Each number is 50 + 15 x the weight over its row's rms, rounded and kept within 0 to 99. Layers, rows and columns count from 0. The size before them is the row's rms in percent of the matrix's.

# layer 12 MLP down, 64x320, rms 0.119, rows 0-63, columns 160-199
116:18 57 44 51 50 61 24 53 51 53 63 67 51 42 58 48 73 69 47 36 50 42 64 61 40 39 55 51 61 55 33 38 63 49 35 37 66 58 38 41
091:42 66 44 59 55 46 49 44 72 59 42 35 52 57 49 55 54 53 45 51 56 65 76 40 47 38 46 48 24 49 34 33 35 42 65 57 35 55 43 67
096:55 48 38 55 67 78 56 67 61 39 63 64 25 83 47 45 50 59 47 33 67 80 44 40 20 69 24 47 57 52 29 70 51 56 48 47 35 55 52 42
149:48 46 77 34 31 59 24 73 48 64 51 33 77 32 38 53 18 55 48 38 30 69 44 75 53 64 28 44 68 71 42 46 40 15 35 46 63 44 60 49
097:60 75 37 51 54 30 35 54 45 34 57 61 53 63 64 38 77 56 53 75 52 30 44 73 66 39 64 51 37 47 60 67 47 73 57 65 55 46 44 36
097:50 63 29 22 46 39 34 47 45 43 32 33 59 49 52 49 37 48 46 42 46 28 48 59 54 39 63 44 43 47 26 36 46 52 33 51 59 48 39 64
098:49 61 51 36 52 69 58 47 55 58 81 71 88 45 61 57 77 54 52 44 61 62 36 29 70 63 64 48 50 68 41 41 38 79 67 74 58 53 76 62
091:78 81 77 31 16 44 37 65 69 43 49 38 73 44 94 20 48 50 53 17 50 44 43 58 57 69 53 49 79 61 48 21 37 44 48 34 31 46 26 51
091:56 48 47 60 63 29 34 63 17 47 56 43 71 44 49 62 66 57 53 60 28 66 00 24 20 46 24 54 68 82 67 37 64 50 38 51 63 48 61 58
095:42 18 44 31 95 57 36 45 39 40 50 09 25 45 53 44 44 45 57 29 38 38 43 57 45 65 77 48 48 44 63 56 55 46 27 61 57 60 48 60
099:67 46 57 61 49 41 52 27 59 65 69 36 83 25 26 57 33 56 56 50 34 42 44 54 57 31 32 55 45 34 40 85 37 35 56 47 54 36 60 35
096:59 64 74 47 30 49 68 44 38 45 34 37 45 32 54 48 46 61 52 58 42 29 86 47 40 35 48 49 26 68 70 64 39 32 52 38 43 48 73 55
095:67 60 65 50 72 33 57 64 28 46 39 38 51 44 58 52 45 44 52 55 58 19 72 85 39 15 55 54 50 36 59 54 36 48 42 60 50 58 53 27
088:38 28 51 77 51 56 45 48 61 45 41 39 52 49 49 45 72 69 51 48 53 45 48 51 48 70 50 48 36 38 34 55 57 30 47 38 63 47 64 31
087:66 53 46 63 34 23 51 61 34 42 63 50 65 44 39 53 49 49 45 57 70 63 65 33 80 55 47 56 67 50 60 69 48 58 61 55 48 67 32 43
113:67 45 54 49 31 63 66 38 31 53 32 46 44 41 41 43 46 77 53 52 39 27 33 67 32 44 51 52 79 42 36 40 37 55 56 30 72 59 54 48
094:00 32 46 66 62 89 49 44 34 56 68 59 63 65 66 38 88 36 45 63 57 47 51 49 55 52 63 53 63 33 80 67 37 57 33 33 22 60 53 47
099:58 44 68 56 63 26 33 64 42 71 49 67 73 51 60 68 33 55 59 57 71 51 24 39 41 33 43 48 30 42 47 56 59 61 55 54 47 64 52 52
097:39 40 69 25 56 55 50 51 68 79 57 43 46 70 38 52 24 46 44 53 59 56 36 43 27 51 53 47 65 42 55 28 87 35 53 57 34 41 43 47
098:24 21 59 42 45 73 32 43 57 42 60 55 42 46 47 38 45 17 55 53 40 58 85 55 54 42 73 43 60 52 53 51 51 29 32 31 28 47 37 49
103:44 35 39 48 45 46 67 38 59 39 62 63 31 38 55 60 30 61 51 68 46 63 47 49 45 52 81 53 52 51 48 41 38 61 49 42 38 50 74 60
099:55 58 42 56 58 39 49 53 43 74 53 57 23 47 53 53 31 04 54 44 61 77 49 44 80 81 44 53 21 47 36 37 45 45 41 67 54 29 52 40
105:59 57 53 31 46 16 25 54 52 55 21 34 43 33 46 47 26 38 50 43 36 16 38 56 48 30 40 37 46 59 52 62 28 57 42 48 52 31 32 27
101:47 79 32 48 34 44 59 54 39 52 73 58 75 49 50 42 63 81 47 37 52 30 73 43 34 68 43 50 43 71 58 42 38 73 49 42 50 60 52 61
091:37 51 45 36 16 36 50 46 45 65 65 49 29 24 26 48 45 43 37 64 28 46 49 58 56 41 53 49 39 33 47 34 58 60 87 42 57 46 62 60
103:71 68 48 53 61 45 45 34 62 39 20 62 50 50 72 52 83 50 78 67 56 47 68 48 47 36 51 51 34 40 65 41 57 45 49 51 40 30 41 50
093:49 57 30 60 60 58 87 57 42 32 68 53 59 26 46 58 39 56 42 41 47 69 56 67 44 38 35 49 44 72 58 45 53 41 52 52 33 50 39 70
100:58 39 52 76 35 44 60 52 48 41 36 55 49 31 25 57 49 47 54 60 65 29 45 42 43 66 60 52 48 47 31 38 60 48 33 59 43 61 59 28
104:37 48 38 56 66 28 48 58 32 40 58 59 68 31 45 38 67 42 59 82 36 46 57 44 30 64 64 60 49 40 51 67 60 73 47 40 54 44 41 34
105:41 45 05 29 60 53 61 31 46 40 62 48 29 80 64 44 37 38 51 23 36 58 48 47 67 40 43 48 52 51 45 65 59 34 71 42 18 51 60 36
101:44 46 53 52 59 60 49 40 45 55 44 44 44 66 37 66 39 32 46 55 44 56 69 35 67 66 67 51 52 41 48 76 70 41 80 58 55 61 74 64
095:56 92 36 67 42 31 39 41 46 64 24 51 28 47 68 72 58 50 42 54 87 61 39 42 47 25 61 51 45 40 39 52 56 44 28 39 31 63 28 47
107:45 64 25 46 57 41 46 15 41 44 40 62 47 74 88 45 61 49 44 71 47 73 30 43 63 40 56 47 71 47 35 27 47 59 49 82 37 59 34 39
103:42 43 55 56 28 63 61 47 60 64 28 45 56 62 52 44 79 28 61 44 54 54 57 48 36 76 58 54 45 69 63 42 51 47 66 43 43 69 67 61
101:83 64 44 56 74 63 21 49 55 41 66 47 39 47 38 53 68 69 44 49 40 68 64 63 30 46 45 51 72 74 58 50 55 52 32 90 45 35 41 55
095:10 49 74 35 42 54 51 58 69 63 56 56 31 49 62 77 13 84 49 18 51 42 34 51 43 60 52 52 29 68 85 44 71 59 55 54 69 22 81 77
098:69 27 83 68 57 57 45 48 66 50 64 51 47 50 72 57 39 55 37 60 32 53 50 41 69 42 44 47 37 42 61 49 71 55 53 48 47 54 47 62
116:35 44 35 42 68 51 61 49 54 56 45 40 46 75 77 66 60 00 49 73 72 43 26 33 58 71 55 54 35 34 60 87 47 44 43 33 38 65 53 61
091:47 78 62 54 23 52 57 47 37 35 26 55 60 32 51 36 40 44 47 84 51 52 29 76 40 57 76 53 51 43 35 40 17 57 47 49 65 97 50 54
093:38 56 96 49 54 29 36 40 37 30 44 49 62 54 30 58 09 38 50 45 51 44 60 32 47 66 45 46 53 49 48 35 42 54 71 87 72 62 56 56
099:34 54 76 69 42 50 53 79 38 60 51 43 50 77 43 58 49 48 59 63 65 62 29 45 46 48 22 55 43 43 57 66 62 28 69 50 67 53 44 35
111:60 47 47 37 29 15 38 27 46 39 52 54 41 36 75 44 54 68 56 49 58 57 71 71 50 46 52 49 56 49 57 31 44 51 49 43 49 42 35 50
097:73 73 54 67 51 61 44 50 60 47 63 45 47 59 39 38 66 25 47 32 64 58 52 31 53 47 60 53 41 37 66 57 59 56 00 25 41 32 53 47
089:51 60 53 51 43 41 55 41 78 37 21 53 39 35 34 03 36 43 52 33 38 60 49 89 69 39 42 43 69 41 42 69 27 37 33 43 40 42 38 56
100:55 49 21 41 36 52 78 81 72 56 37 59 63 47 25 52 70 49 35 45 54 45 61 49 50 48 77 42 54 68 48 62 52 59 42 28 25 32 31 66
095:39 34 72 47 62 48 68 61 71 56 47 29 44 55 55 75 54 68 48 40 58 64 72 55 57 36 34 50 32 37 80 44 52 46 61 50 80 29 47 62
104:66 37 57 70 28 67 75 41 28 47 63 70 59 45 55 52 55 71 35 32 66 54 58 66 58 29 59 54 61 58 63 64 53 58 83 54 49 58 45 67
093:56 50 30 49 59 99 38 40 35 25 51 63 12 72 76 67 39 41 55 78 45 55 58 44 44 37 37 54 26 61 44 55 63 47 54 50 49 36 51 40
110:50 44 30 45 60 49 40 65 73 29 22 68 49 79 42 52 37 51 47 48 55 41 60 43 47 73 59 50 70 57 48 38 67 36 67 33 21 19 49 41
094:62 71 62 33 43 51 67 75 55 67 66 46 65 51 57 81 60 47 46 51 59 49 28 27 49 56 28 49 52 49 29 38 23 56 46 33 38 50 72 58
096:35 31 60 47 66 54 50 72 70 40 47 60 54 29 53 62 66 58 60 46 52 32 35 24 67 61 43 50 59 55 46 71 36 76 69 54 61 63 58 72
100:69 66 65 82 48 42 56 37 33 41 61 55 70 58 67 48 61 63 52 58 39 44 49 66 72 47 49 51 70 56 61 60 63 44 57 62 64 61 58 52
095:47 50 31 53 34 37 32 52 53 56 37 34 66 68 29 37 44 62 49 34 45 67 38 60 56 40 43 47 54 48 40 69 47 39 72 69 79 51 51 35
099:45 38 49 36 45 34 41 20 35 51 47 52 57 60 24 41 55 60 52 66 51 40 56 45 47 75 59 49 41 41 26 27 40 79 25 52 58 50 22 31
102:48 54 78 25 55 32 82 50 73 43 25 41 53 37 55 55 49 41 41 38 56 30 43 43 35 73 38 53 65 44 55 57 53 60 52 59 57 39 52 41
097:40 45 55 57 25 99 55 34 25 68 51 84 29 55 42 16 48 55 63 45 44 41 78 40 34 44 20 52 45 42 49 37 56 50 53 53 49 63 63 34
097:35 56 36 47 67 60 36 61 50 46 71 58 51 62 38 48 47 38 36 17 48 57 57 52 22 46 53 51 77 52 38 49 71 45 48 75 76 35 26 72
099:70 44 36 54 48 36 62 38 53 63 46 50 12 47 35 67 81 36 55 49 57 56 57 42 57 78 55 44 30 41 61 46 59 17 41 36 55 42 42 38
112:71 31 38 64 59 68 40 71 60 56 51 68 28 46 46 51 66 43 46 60 40 67 38 66 46 52 38 54 27 61 42 49 52 60 50 45 46 70 67 45
100:39 21 38 25 50 40 75 58 61 50 50 24 60 29 39 35 56 64 62 53 39 36 67 60 64 46 58 52 40 42 49 23 25 60 50 69 50 57 42 48
101:53 34 61 50 63 68 59 77 20 46 69 38 76 43 56 28 00 47 52 47 42 69 19 40 63 43 36 46 15 35 50 46 52 51 54 55 46 45 52 31
101:55 39 27 67 62 41 54 40 49 85 53 50 37 50 37 56 48 37 54 28 52 47 69 45 70 55 48 54 52 49 74 42 49 72 62 42 60 42 48 74
096:43 36 48 58 84 51 71 36 56 43 54 27 50 81 36 38 53 40 55 93 51 40 53 54 64 49 32 52 66 50 53 61 53 43 32 62 74 57 55 56
094:57 57 57 41 45 64 30 28 74 36 64 61 29 55 51 42 55 72 44 51 39 49 37 36 47 13 73 49 76 52 38 50 58 47 57 41 46 58 47 56